{"n_layer": 8, "n_kv_head": 1, "activation": "swiglu", "init": "orth", "init_std_o": 0.00986, "init_mimetic": 0.7, "optimizer": "muon", "lr": 0.00263, "beta1": 0.95, "weight_decay": 0.086, "decay_fraction": 1.0, "decay_shape": "linear", "seq_len": 1024, "steps": 7636, "dataset": "wikipedia_en"}
Each number is 500 + 40 x the weight over the matrix's rms, rounded and kept within 0 to 999. Layers, rows and columns count from 0. Numbers have three digits each.

# down: layer 4 MLP down (transposed), 384x192, rms 0.128, rows 290-356, columns 128-191
# gate: layer 4 MLP gate, 384x192, rms 0.134, rows 291-357, columns 128-191
# up: layer 4 MLP up, 384x192, rms 0.14, rows 291-356, columns 128-191
down290:433414487553513549449493520506401478491492444500514498488469477486510434544481489434532502452441448517514427463503491530601544532505471471521484476522509512585478489501523536533497536478493572
gate291:508548462507544492584508490496533443513536547582467545517455484496493520394485450534522471551486514519528435449495496453514549438454452481499499417564465492547488482506505483470509497621527515
up291:484584468573472535468508475531474493486503515509435507463545490539475514504470514457470541568526465551538448461573471498496461556522456513558543497461516499504519490558511542569506503482501484
down291:507505475469480552541496485532498527469488579478526563557520479481528426466513515553454525550487507522415453495457483505497510452451510456592454487566529522558467494454533506515514486488459472
gate292:473471537379446515515496443509512501521548484469461439538524466444476501568471516424460584511482547481567449535540577484471519450490523496522540574463532523532519522559435471508527520501457463
up292:509499579514469505489456503555532465535563529584539475468566500533569457559502481419544444506463531486476464531486559481447486471508475556501427592469465575532505415519433498489537560489547514
down292:537505452517498468521498522492458487523487515479493568551501539471483490502417430415530465479451363487560456457433544444493443491517497524498454499479511549536411521394470520553558497457463447
gate293:487523472528523433509507481484471439495566486562474565436506523507497551499494548624548583523476511491432495527556448523418454500536498562459535522450496463461529504464492460552466512498485527
up293:559515498528483542567493534488482552515548495506432536517494438430533508581498489471504514532461554501494455490572547451514503486517503478475514417532526397466443542458426584469473478472547466
down293:427464515522519495546493537496458461456428505553511498474436483522547542499492461470529506487497493491481428542484579491428513500502481503484518483552493492432463511421462488595517473464486569
gate294:536437526495549500453544522471484527503434499506495470484483473590516493416475501505468439528463471485512499530512558536521512407560464498511562539522497558522538480507432504522427499479531511
up294:498543536481453479463582461454466442482441477522533464457544467488575456497503478459513501566617531483470512463576580491557454505520481500568464515510578517536554436543513553577554544517509516
down294:458432450481482507471540500527400541506530525433375492503451468472492484539520493519514514585551416498451519487572497466516481444464492450521507484501529483521492509536506477487448428586542521
gate295:512400502540537443485526495451499472511518472488525552495524475505492533533492488517443501495432511523609443477516567513517462516490487417482481452542516463518455502539501498470472483537483505
up295:500492451485556451486558492551517482529510470509490497525506492461478468486449589459532517465470542538484467533498529551536485492501525555449495500515499563444514463527491499459529504564486463
down295:494533526536480533473467523531546521474472518535473487520558506528560488501523486525558487537548476447504497482510459476493515486480453547558520548378460474460540535420484463574504483504485463
gate296:537523353545530497587402409532579616503564402557599630590541605435573600402462507445453461532476575479502572559426362491509693432385586649502621420348550593440477526528628665528428460496575427
up296:533425518457423517491542526498520481519498509466455505485516477436530478556531510560577482514490423553496465550603444495449508541474521502473460487587458574547488500529588474578558536529443474
down296:417502443518464416527518458525517472516496425535505540476519451442454523503464487606446457462560506531544607492495500450500406380441552491465542437419495509491486553523388553483536504444492525
gate297:503520483452478477486444474464532468474488435470513569492571497528455429564490437493489465513531520554502465484519536446488543490447517507500479474537484489495428505469498547513483518512518479
up297:444531577487526530505497499543520574447554516467430489429520524543520578472542507512468461527532487520513503456507518494487535503516492439484515442475480590508456566558488548516569480464537443
down297:442545496504558477463456586495474527578516464522517471514536526412477441477513529511503499448528523518506509477513511472569521478514436448468526544532497401523498490481430532564525487479490531
gate298:441442457436485526548506538438481472532559507470501464520546565498452508563483488474536480513469442444464452530455459525540536459517487508497505541530542476488512496453504482514483486541524490
up298:489484481504564431524524526449470485410521456466464499479506472500492465482433484488576516552507459516524514492481496437491456544513515531550432435519535480481503475514505471480511531520485502
down298:472441524545527543499538506442477506495514509479551528528509479439497469523528531472531545488513500533448541471497450467483458541469504462531526529390461460502541486577469517513433537491521533
gate299:546548506511503508483398558519492504478473458520484518506511471526465446477488524529529501450539480555536471509485444526559520475518487462537438505523471438544518491441490497462512529494509470
up299:478569472493529585466489559455510532548441556485468501492474515578554501425491456478431466518429524466442445449551537411481500538533575432510481399494490540495532553516488478499514470525508541
down299:485517516498491482533432469493453456470500492466488544495551514525430461479468466595433465494478499494437536494427495571527490520421501538462540449461513484464510481478435553498499470450508492
gate300:477505479460485447549500503480520457525469471450579505512479521474511513438477510511497505561500463552488430464431543526467430521459581503427527435522461619480552516510574544424525518489500463
up300:560472443563529542485486427508479406407524517478435465539488467546490497449613471498482554503471537460525432474543521435527493512486568433556500384476476485435473481551473505500489513540484428
down300:548484487490542514528520480512482481403452457541463501487553526484451557511444531472450478551475406488538569537497482476523481510457517558516459451495527519600520467504518511535445515443491521
gate301:526520485533510452581499401509478531525473497481463413515516520535538515481532504538560466499409445497528472511518446499486570490492496540401536446482415579453508512383472498470513440509574550
up301:526507501518570504456443553543495458497509520484457523568493425517517451503583527503498458525532535543507440492506506477492476460557438459541473562492515500492526507448495479540483471501476527
down301:423469534528451536429510487507563475566500546436486516516481437461462483488489498551469508547544488488534488488565488550447494458473603476492530465563504418509497535454541506512510440462414552
gate302:562448551525532514514524571484520551493514519562488386511486440507510525433527495474446499420453488576459478482540464495579504485543491490549449549484577516529502476544480530454519503479528527
up302:529453565469483487460504414548489495445508541500529400568554497561519470492436514483511497516521509506497421493472496483491517464516513535502594519434500460444480486463477485487531500482476480
down302:488436560541519504519467550502466527455468604526608457502486503534567505435547527516482536499441542508452475463520429441511473466504470482467493492501552518528480535560541549471513489471590548
gate303:479437504486452475480513467467395497446512548498468463507579492523492538495484471543468519477509582536504525477512553502503500503505409526477538507492526469497488493515506474452515469499480539
up303:559491469478596498417545459504530457458486462503518528564437506446528489501492464468542533523451494480557480505474463473505487481468525488524535457592499470462478528513470505454550509509505479
down303:550481529478536507534524473437544531528474517474506476524459443537495435539500506531514511541559542566433500539524517494419445507485569435599458489497503553537438501467547511468514461520378515
gate304:435526532513471461428489551482468475507515498525451502515453479452488528493493505558498523542511523547506479498497486477484486530502522476453535523476478490465504499456560465532519425529474519
up304:440503530488482472468463487505457514521480519514458470514499564564558505506491473540440480468463457509530429548468441502494527472518438498534515519541444396471494473445474532520496432498510546
down304:504543481493514509530453530547542581473482488484505516485479528428476479500521555491520430479521452512479470520470457477534451495513527549469427493466487510470540491509530529511436559485539512
gate305:550463555524478567493467515483413490508511544480485467484487502535534524524461533493471548413475511514492581415504523526479456546514545572450473489547501608501480536526574546465545552474483503
up305:466495545490554521457469569549477508461491483432490502566569521489528539514479516437462447469475522510594470446459555547532512495544406537517515450500462527416504531543583486550633523518507461
down305:475571526479526538516496532531459530504496459512439605421512497436474432427500503456503538538527505551461508574506497541552517456509451536477521451503512547493476499506556515482443592469469532
gate306:493474457458527460455492482480452531528495541424494443446520484469465533457401524526474544461488513519472452458485554497564529531459506454503511431548465468468445510520484417543454443496521495
up306:455488479489485483454515434421516492496477588530476511452495607450505524515457482558495495518470538523486540496477545490539527595467478532464567458502483464520529434484508489464504511523508504
down306:501489403524483488431487538503454512443453588538483516485498562473498539554446502500466515570484471477428494535467526460536539588483463490544536481495388545512545471503510461458506504471539570
gate307:478521515500579478509568488473464482568501503461526487446490453498500507440465549443491504505483546512518553444536449530475467497492470513544525449494533463538532469470458490473475536516517486
up307:588505464464466481481547441478554458583510465594476431508494496545512555572483426545476524567475520524520528524510567529453498599547502472556530476563549472490542583529483485524509460563489470
down307:526509477488454541491482477489539502562515494590501516507504502521478468527515496518538574466473486548480465499538557451529519541451569507519479474529493538491526555577462511508490544507566511
gate308:516565464470539519532488520492489389485533510476518563413479465499534522500531498550528502497480432449496492509498542482454434523408550468488488438503489537502463455448477527548497499510496511
up308:491511562491491553491519472490468560497447513510494496498502549519485555479534485474492479520520507467526482507531520500529502609534536543504521555490505535502560410516410470495540511470518582
down308:452531520498479462490507441498560508561552531567468486468595474464516436477447571484478535385582501537536466448474490477451562528506511465509525439502511494482585523443492381489490531493458489
gate309:513553464496503473495465552494525496458489511460551488520530518513476575394469498504551532522387463494448468514427466489528503557447486558411471466437497456436527529453543531452540503510463449
up309:413470457505470559495454574521484579566440498516490451522503464458498527431487451566445499465402544486446449530435481456490543571511469535556447481476494522494454480514566491546453479498543491
down309:477459428479563462509505460422538490453509491497499521438495452539446496452419533468453482513569472487517579484451530529559478467602562484461519505554588496488505476478498553542481489502529488
gate310:390445441495539519503512422556435491525525545433494484525520431501494478494466523585544475507508454465509423508473517497497450448539478493477426475523512544494441460478508444502552516497515427
up310:545493472503482505547528478550553439437477526497494537525485495529511487450529587444511434481417433490540545512533479513536533508541533499538453520447513435552486561461435519428482506511528474
down310:523483522534522554432575574486470521528466438543583499528475513462544428505434454397431483474550544527545519432554508446489506583486515455577499567574512496494535471495483545506486495556479519
gate311:500457476508506581446469517402504495504489570421431454435486427432466437526504514474489508536463578487548524487423530506497521469496522409433538505403470529455564472446473481426435437535543497
up311:479544455491549561454520549522519529551540556500517462445591492512466447503457549470517513557491527548533460510495464480491535481467504467458580456493546508526484426528520473512492523466563446
down311:486506506459487516462487497467539506399489617474543542466452474473505474513453491566496514482506508519513482430538501480573507453522560513461498523427458436534444487420556461560470511542490489
gate312:432538446476499459518524479494476483481524556478504481506494472471563500493507483482474538510477447458538549454530538529458484513520516468524534518560526433491496506523501475478484494518481515
up312:517482494570596475475510620475531519470493529482589550510525507449526493444537459472497454460473485518500516540508497513499510519419488466503486492574500547511453480502455513467510478488509450
down312:514533508504576531496489532458541496459513522489508475491482506488478474450533529492499494468505516508487537510544556552513452547489535517458546494527522484503509445517421499492577525485453503
gate313:518520499441524531522501499566452459460441499533495437503518428536493433494523530461550460470534484519527497473536529504491443414478468531495520492444485440491563536568522444431576499517491487
up313:536501490544470502494516452553529449522507507534549520501513483504482465488578466517483479467511513470479481544446501516534489460504524559541424551474531400515445507560525456453503515488421456
down313:546496551545527445567457456548476533582425540515491528492552457534453554492508432584534484491577434489493447563517562510539556491491494466501502545474531471524517499495535485501459499476537473
gate314:530530490553476401461537416476496454452528440493490486500493485514472502432496451479579585512487548477514422401493501500527513501506491529573461526634564542463490431553437504474496550574534503
up314:520430529520541460570515552497535474564452481474568512434487474516566483493516508521488443458524485437495514479522508498433494518516540483537452478556500457389545415475508522483482493544541450
down314:507475494446459473537515518510511416505489460469567527590484451549561435459477441535526490550557507490636536493500485551421497542536529517513452519514492504458454464486448513459430498454526540
gate315:458500465426479479560491495509520467446541427472493558491536456561424507477517526513475583414527532513484549453458466546504496447428433506557555409476472479520547441502515464450515420492516526
up315:505498572475495545482471498529516533453486459477493548518558530557530504466517493465526449521440516491486449559464502522517585525487499552545449473510498450611554554543501451520500538466451546
down315:399490569516407513462564501494557561505560418575466497551476570463523518457535513481466506498498459481516467586496506541524496528499465442574393581522504435522502493514515458499486554573496499
gate316:529404515585555539451540585399499507542466475562558571536545426537519488525444495475509452573434550565492535412536565503462426536514446454443519541516498506509596430606519556526505574582530521
up316:455547542487464491519411495553564488501535517501455493501474433460599527525493524470467514524478506478571501491507566454498488533483537533467499536564502581487481508483572529520505591430454538
down316:476514499505478514492514501574527549525502576464494515503441491454461516509475442517591538507503440469456505498430517546481490418525440535465590551483518374442530522514411459465495432515535513
gate317:477498456528533497496525491467536463529547525465491529489512497469419494523468495461537553456486496510463508469479519529550459511499494500485526525538495532523453507570481449506580506508445511
up317:516506522519513496410496497508504529489489431447499518447547486540462536558569378526441501541525558468496517499484536441522507510503479493556524472470553468500534558487478501546462489549460487
down317:449502465537506469519522519465505517469468510442533517543510504490420533546497517459487514483580481511497476467484488479484475449543523480510472462532516534483451526550495490486530453501436548
gate318:508495568446468484484543539494486487537535434479426451565473541528544486551477503456535560520445494489557478428502528514516537518497541450494532544532459479450533498542466489521400456479499506
up318:451505489468447517532506488433534562448468461474450507465541472513501469483515529457523525599528409528494530574561580466506461508471520479518487529485526470523531534537462483442423535444511479
down318:484513466485507558464469592484494457530490494537461572489476518428496569530476508470418531458541545521526476488506529531511476487503472482436485445506451456488518468447531474507433569445513510
gate319:508553488492484466456510514462461495535462468538529500542455469535530500516486524510511494541492548548533561474507427524453529524521496426458445521577537463493512538537410464496487400574509457
up319:477472460491510513447508467572515573476516432473464542517457515510512481495502577494518460488523434484514419572457432494539506485442547563447450508496472509520493510472511493497502504472512577
down319:552507525498406528506549513491516450460467497500532545568461473467433477449497480418369482464461524502477487524467536474550461497530501457519569488477525547508493423485532467521510459454480448
gate320:542497512498493524515500501460501492498429505530484555498533564619516520454466528497542541532487458595472456568478505494495514469419518535438413505545554535516539529556416574525517508495504463
up320:513569550488473516556532514492518477454539540528552516453539534538533479506561492497505522550562503494487474528498493565489519464602406503522490454524501522432513499463526484500479493483544483
down320:480471576469516531499494461537501497475499435584455437584529498472524517470551549464469510500415441500531504506498476490527461471456521501521504496496452559502470470430456526444535502482503461
gate321:510514515550457572457561553529508477523448511477538538522548433533507506481497507456489525538470600542512562529485521457475448495469426425452520492457504502500503543420526458501627412441409482
up321:546569498534543515544489525472497492511484418564468510565424519520486538480540559475564496526520490504499458445486422495457524476482507403521514486403509455456596541471530516523487444531483500
down321:445501487535480483563585531488497512487531549512508526506420510524489526518541528469564594550521482497410521571490506507505487523556550426476458508473487532439553536503411418539508553430530483
gate322:551488489473554506479500541420561522515520580532466488519473516491508490458421516468478487430522517502534508543497524489537549485439508525438485490534469529442480616515555552552519519463511426
up322:526482464556509487471534456571451453536565521510502546405565470475526517485431480548599499409521550517537475483453515445516439521502447574580497525442456516433491419473481511472576518537475502
down322:506470536450562546458519472506544465530495495509565532551488525518559508503480532527489418483448448488479445489451418542520467495494514488484541492416507476482557481428569488575561479515474544
gate323:564513626439500536510479554587472477480510465462487477506532514466521469567492528489503545600475513589516463468551486516506537539465488529459405511455534473491454537499515478441557486505504499
up323:480542516509496555422519529502560496503529481461496504554425484546528391466469496435550490482511531566490478515557472459529497527494415470535498485514549443517570482525465548499490511555548477
down323:534569538484538466515492529533519453489510527484539491459488458545474500440500575441451523537430467514406521487454520571496550426527487478515557526463590495488488462499510497477484489546450538
gate324:482499536537530498562479397510486453473428481499531496555541553500458551456498467437393470468515592453503471420553586571513459496450527498508572536512466462511520519516526491451467447542371472
up324:478587492564526517557518503511545542435487495433506503362521516459497488470540466520538430568538495557506566520553482565522481563433540538499552528607520467523477521538527603531479479509505479
down324:558595492557492560608456451518520486483477448569470567506504450495427559530510564499485451463525458585552477507531510542482476499458466497444554533490585481534518492495479568443476535451509529
gate325:430498500408585546469535496466466421438507482568527486498435543561462466444512493462474512495466535474540474438545516531472479408464578436537499515521503532445463495494459479508485509577518531
up325:457455486471454488488502553460505522588535515524524511513482467511494559469553510439502494534442501545442474467488527538524518432532549445539508522532522492440516508510474504511483417535511544
down325:532455498430543526516507407507460469519479477561451459554398495532524545514519464461555478463507569423470416471469506489532366484443433445547496516527520475392489470502467512572483456534505491
gate326:471455461495588488510451454519469480511525490533522508512557465491533455499517547492496501526512539477540516511529537502434437476490505524506497370491490505547454517507404485525462482520513548
up326:508480504485494449507466494441548471509485533490489516447531461557461467483483521468454472527481488485480545501522498449481517479510455519571526476514523434475533523504442479495487517487504543
down326:503470465483587525469497533537543461550500482558548517497501519525521522514513516405515493490535495498497538538535466507521484415530534516529526512554473573469571495496482511498502488508512507
gate327:564467476516516417560465466472542486499478512470564536522501535553486498478479460539431528468459490505522498515550473458414581493523535487516515504441533550528490525484518524505444442522465539
up327:484494564460466491522522455530468555556487529459522491508528474477508585515471492503435535424508510472383515598531467479517527584470437562510520481457513485543519562501480522515487471501498497
down327:483414417511542469460510470535502519565501493569556442501514517512512428512438461515463473501524567491493515469513466534502451457534510437526515509551453581479493515489537408507479475496445553
gate328:375494476508536513535540500438459555487503464454556477523537519475530447483523494581424524467568546486510480515524546550608518483478548400521587471481495566523443553600466476540516482516502455
up328:431485460543422455432526482561430473558601532561508493468533529456500448495410552633539490438543556490427554473484457490493484519539531516496470495550532430465532519515545453492477550564532508
down328:378467512465474522466439628505476554544454497536471514509521441449483477530536467515548497563488453496544457557435479486486503549550540538428473544525505492507421503518407574519422489534531466
gate329:523448526482548404445561512499559505530465528512529625485524486461418495522557505468504541608549467517473562433532500491465470516491515532492537446399521562483493480453439489460505484442459532
up329:527456522440428485521527527482479452512500526502426539555495540551551551489441518511518466560540396480510468547476517472510453504502490502504505467471452465484474475501534479590471515405524427
down329:524533500481439561511482527524513483527514531466540447428466522469529467492534504574396543509546517555409512540437567590516500462517510518566575453542482504506553528461513474516430546517554535
gate330:624545491464494517579480491418502486470537497448520505455501481483504506484528522444513488479474411475507523521482514552581489556536497522486433533509445503500461521497456525507448499475558548
up330:525500561452448506401521507525530515495482414495499529434458483460514479516549547476550463432482498513484517525550490519527541513570536530591485616421459490515465510540543433555474514539559483
down330:579497523470467479509545538472585536521501459457498543521445505559556470444521445544492522514474488520468496527490499491496544500436486545522528492554474487544503491445479467535478450477570513
gate331:483460531531549446437532486473572480549494519466529552469536540491406481514514560493493451545507439563493503537538501451596460491559626539540490495545456502483512567504493567477411498592504455
up331:543530437446509489532480478494465494566546444496590478523498457423529492459509514586446496408484563503493492504487470541508520522469468489495533477510522436594458486472477481509458509583442545
down331:515465520518464510449481506477591485538471520523502523493537517540467468482430550338520454545541439517585528493573501472497428479514580478517488520547478559478472523506461505529464557517567486
gate332:533401449587496415522492448492622533535559470448437500491517514494530539440533531488490484463541491540476515522555541517509562527521460498478488539570489509490504540519440500496509472468491518
up332:471486601464490511576477497466564451500424493450522580477487575496522484434535520486501605517453478562567465438566434439546500481503472499418542429477475535507524465503432487494516483455457454
down332:554510574496545452520548493455436473513486491526528487426539468496474516529506488494441513507445532508464510496473465523549504506473501456430498501496496557514548475488511442516509478443448473
gate333:466496427500594433411513464485576542436442528526496440426467494510473561473511515537441423536621476484464404496550450492439487469553537504452495521482502446513518494568487547511502445415354440
up333:471498517596432515544594540555504493491508487531523563515444519438490507531554480466450548490420478520497554454466501433473535491467512472567474528491453572467478506411477487487473513525519550
down333:519476504466454561582504592552504474506539511555452532527495505486511473445496454575489528511536533434454529468459485497461477437507586513517459548458463489447553496470468561516494509469571503
gate334:504456503439500500446515489545541496546446483525483504455536483570510501483480490583442463505505546460465497449522532484467470487527512482553552538481463427545531534493497506451508440489463498
up334:564489504495497522516455481504524548461539540563488502497510485431473484486533513501535458485509513516545530496483518527542495519519482466490505512463530513532554498480523508496491522485497488
down334:523549528510530521472494539517461554487522528504497481541514475407538518510573496500503522445539444512581505447462428528550521465496486498486428507516506492452459443515495521515446530448567502
gate335:454501463567512455533473437511535477515466527489469589456496506497497502448448517515494524563516506495500519523513432496469478488503439523589535529412492404503521519545432477436471515556423434
up335:532493476501495479511468475499521503490576468548530481470459468527503460513520559510443453477478570462481468542488514402477524459500489509506541475481519428509506494516485499505504512501527480
down335:494489498524506522477520479510465521479450481504441540503505489507491490533512499504424504502509514531504468460417475455499454499500482547555523482461492565473511486483544519518473522585412511
gate336:507463492515533476571466473458470484499488506514538521539457420475531451459534514506546547531489489546533516563516517490539482459577509454554567522512564493446553508583506502477513486469543467
up336:506507480491479530484471507495523519483430547474533507468525525506442462527490483453417427464537459517450456548548506511512462472474466497501461547405523513475515491512524404433439465550465542
down336:585564519547476534551475537449533603483464570512443503419490569491520487459526494457446495508457481521498491464512504499469476538438488449528476498549575456507445561542555466522476522504490506
gate337:535467466496486534512487522471517493445539452474480526505491533480490516496538497476536545511548470471514484478559457474545513602462494512441491477543478519473499498497526449510555448443469525
up337:550518539480480501350535463516497530443491485458497461493455516497563498536502536509503493476508487548467442450484519561549470477546484512489504603464426532425498453498542575531542503503489554
down337:432493526499536447522499467442485497532509522514539474453496526487534532525483522508423538550522542476522503474550498427473491457552501463506530499505468426511480508528508472517455432509473507
gate338:505503484407563527531501491551505507554479454524503465511525492499467477493527408454515454556510455505508442456473573525510552555500491502457546499492536504499542539486530496504541442568462442
up338:514515527549501472482510485554508476506481485473471543562479517540493512589462471481499540538533491531508486494445470584481433519468439445501488465506527505477457507503466461529529479425501526
down338:422469500493531468558518494530496507462458523483489456527579506546601541554488517455431494513444585403417474557520500488496553488545552469502505457448492450479492476487539513498443467473493453
gate339:474532506498492576460497449523474536464470565511504463554499541495525501447491557471546482471458466474459514533505507521544489459510538494497445505495505507493488496518480502513513460492521531
up339:461406488508483445489474512513504493458441448501527475529505508510486526533529539479506424511494499492485471503528501498504483456476556512553505517460472527491476545507581412514542521496526554
down339:466561472466543506609448513481456535580467488508492472420572444423523476485524501529493493455469571500482585519541485480491553497588457416474503498527474513528497479462479541453565514414529502
gate340:503509470459496577463466491553422551448511479550514489530574492439507477506458463462519487435471468499505490451488577532467499429503448596544544515463483444468529490485523513442535480434476497
up340:487488508549537537532448516437518505520510481554475555531458514492523433520532466509489457489499579449510503502536520475545484529497532485433541509531565538561455489505552528451515502549434542
down340:497489458486541467502512434560522485586519531493522471446521459483521446475456492528490458538541519466491501481478533496512437473540527522547523435463485515494532510523475523446467454547527574
gate341:484480494475467438525518496498529548511561457515546485519489556576519511542462548463416484471524500515543511443494505513531595480520519493497463455520434489499461571520517548492509503515560510
up341:486470452526550521546467497554582470508455497447433448531545489496544442498532443446463526570531447453454569531562472517500419488495487485519495487481462462526550466488516480453565520488452557
down341:467540539537505503455514544497551608520482551614544447531484573542501547497459527514549464497481447491540503402491538509516493496568538491564474471518523604497484530513566509483427467522562540
gate342:506524451473459504490445516495483545462549425471499468533442504492509468511498526521425571485537498457533501495484450494465469452468510591483462536514551473513569497480450473503483484467445536
up342:504499512473426525478528463538491493477414458564564508459520446500565495502517524556503523522496534497486455461524493571572549528476459444520555512479556477393498503501525379446560436557483458
down342:493499456396472566423565533565417489521462519413439386519550492534555403477424530481487444514380501494473424456415416451452433449419436567490508527462483479555576480501465433458454450556478464
gate343:484567585539521537522600502501509474489502494473494532489519541507483505472523529448461496443476530520467431544491509554510529459514484479508449454452498473502542475511497474481499470470587511
up343:508473497511480536482520491492573561498520498519490546495471508433460486479437521516513490422443465547526492519492532463511467451471520513493499527524505483463459524525554490532471458500542464
down343:533563450532476502502540512481436497534563516499485540566518475464548476470501500584487449467521539537472533532562497585572460493545507507497521528465576658460496471521412567528548492414436500
gate344:488507555482584527479449439573558536532440465485501507508561503423528457413540498486438467471477507511450472460512556442462431533520538531536521542510417537467467518459483455573553521533520521
up344:503522480512571456496474467489534484525506560574453461499563420575453518490511534447577498455515490486521453509458413528483492563592543497515477569461466464504493517512542492505523502551509576
down344:433487465498458493488525529503449497547566508560458530503548480486505513464511471522449456497468492485527473457501430565451493550507466458430527431442511503557586455528559460453485542475540480
gate345:457454543495521525445522498538490441536462477486491535511441481496450549500471536440477562545459440474451465459509505487532516548464488533505519540449489498505479516481504452476547524447498441
up345:498550548521458506456576568442519539520463542516462581439505459422520464428536421437550472443427504595487472501493508502502420474401570514434583543443512439494538474565479471475420518596497495
down345:511507445452484517546482475491531524496530460487484526531477522589449561518455444518528545506526486488517546520515525442432545466532523446566435470536490485503538505529500487586500557412395528
gate346:554454500480466436464447535460506499455505496501446457540487476497482562529527524540537464530457450508515490509440516478565535524539531465469512492454549535435514530524591468530463498523501471
up346:518455490519457477482533496515551495583461527466458501464544494503490478505466551439461536483485410495495541479509486497549499482517521512519497486435461442468442507500540457535523458443502474
down346:488542453438556474522507451533559484492543451475437541510465539509481541379574506473460525475511526480439577467485540528518491500492453505519450500562515452488534498512393558489543505519486487
gate347:464508483499464498442463464535471513607547544468530525552550537466518551486555514471452479490484528486541452516437533495412535506587465555485502443465411581398560484559577490468567523459481467
up347:440484473504549501493472486515462471504458565479487443522460538486523555510514467563481560507449509473489500470483494544519463470573553538542441515519466461506516504430522470415513481454474534
down347:520486458521545519464525444493504503454536548478537479455450425499546463547487480493500481483478512513487498495543490481511577447537506554526510501423465541523585526491536528430467576518534463
gate348:550430455520536491518494446506507534527505556563544414453519446580562451435491546495435497461477484483557512562515427468544533450486540518556549522531482420437516505502498530428494527497494457
up348:521511481530525474503517574584559474469478527552499560474486450470425527486527498470517522583501545494463548530532437510459588499486507524452455453511560519445492432507505500553536493486555526
down348:514503573502514505535537387521478507548452503579544542439536497547474514428508440510526517518519479508505459528489488441492517491517513471482473490445502486482473468439513447550538476529503597
gate349:497415493433478390452479521526458512504570481560581466536414507468448479535453555425472521533536458526502509471526546494492519455473516537493549523522497521522418526429485534442596459558406525
up349:530484552529531488456532566491490562567560612438451562545545453466585468489477522504456475457481557479497466454418465434486538489567498461486513488487462536423543601483434527509504459483566457
down349:506498469483532472589523440541415518463506526460498485487481482559561539543444581542419480460537511506516527529509385538594499457455431512436479553439600538464437552492520465525473514476501504
gate350:525457468455482542563531497491502534514511501503463516559469511483414469567462497466466562520525471506537517459542504518492545497515545484505459465523533523562456501453529496487437500494559559
up350:641544500547515483480469455491501470523457535579445482461469452492594487453520452503548508488554536575492504497496451545463443478512488492531535524537432503495549498508576508510462435529500544
down350:539447482470462570568480454504486497515544466505551503480478505444505535533461477434579476553535440530461492485517535496470501497575526516488505505504510521512467516446424479507559550478508566
gate351:504431527564484519441492495484508513492488510523451517531509501569522495495539517487504513511441479523507494525505519519559477456461495519581437468500425552519554577484464507556534428542481473
up351:505518535495519532495612513438458470510582559566519479491501531518510448539441446490398560497428493473488445436512504481508540493456559510499472524529539418412510494485544422468578525495485494
down351:516497444501569566451450415562533534525507555486555552542509562519493571460519511565516436458462460463504535513517504445478517521500483507509466508599444495456495482486497464585497460475481515
gate352:442467570498537482468530476527516526556478486414518453518536537477490519546445510490486517496535501461547435514490541516566498431506540528481501491501478542487483508500509600533491437440514491
up352:435509511474549459492479436467531517479516478497494505487483461528467549453463587467430576500563427506629508535451537451503547555446484478467554548515503526550403561567492453558521469549449506
down352:430518557548485481564512454502471481565555467512539502561480426417517493464521456520540429539443538505459478594537418550489517476506555530521472531404529496528496453481551580531506517447475525
gate353:469467502489515513454486538528536538446528560546465550549462522496476544532488535464552507503489509516484489512529527489496560531490557463476441474542503537503520520563506446513520514463414427
up353:478600514511486502572503511432433503502505507567492580497507484529588460508522526556467422539478608486532498561490542526447521476529468451482504502526482384468499473503462524565539535573542541
down353:537551473465526488531499474494600529480479542466524439529435513550453400499465494426603533492516456508533452518497462534592555450486433464514549519488564517457522538505469535518458489477571455
gate354:626456479510543479427409480479496464509492505514499476475495443473524472481494548456461477489479512543436594467471549522545575423502536551532484500534516461484561540518551518459491500547503503
up354:504555459491517512418473506496551501468462548494509522473564463438543550507565552512461537519548478542569535498448489462459543500528478519431539502511437468485592503457550498446470508438472480
down354:489542470498480506518533517476489509491455597431524446478457542432528551547512505469532484577538406470432456535553525465516469479484558490463459518477491520462495511441527508488533522467477499
gate355:498510487513488411459508517480525587520482525484494499434528507558493453469553452526505506555487480463477436546541423489522536472512514525528503538472410578402530473505458475488483484483544498
up355:428528481574551485554467494540564477517478570490548498570530492408483544477538498524501457468527489508553470507566566506478490488533511488512457578480526451525470487533558501546446513476549470
down355:487504422521534524536504472464534511486479484521568501530549386500493561480473503562521438510514501552443553489449633506481495485509506512483431507458470490580472492464516501488461495571499574
gate356:505455481497546426459498537526516526516515542510519498512486506460487487453518522514511493468491494538506451536528516537464437492514577448539519516468468510493507533497574502520488477522574488
up356:452500460461444536529503546502567499550442480491536490498485520546508498459526465511489515553560478489464562504452514570482481479486477537534530544435463534455498501498474514582538509486475454
down356:570558469493465549534477517453500497466484540495551568401514500587423465537459496427487518582443495481447516468510542490516504445521548507534492533541500465503547497443564517519490524537479521
gate357:492558435519450487448448520466459468449482497531496424453539484510514444533562536503505426526465555486539509461580491534482449375508529460557520451523429519570573429548502472482493489477492531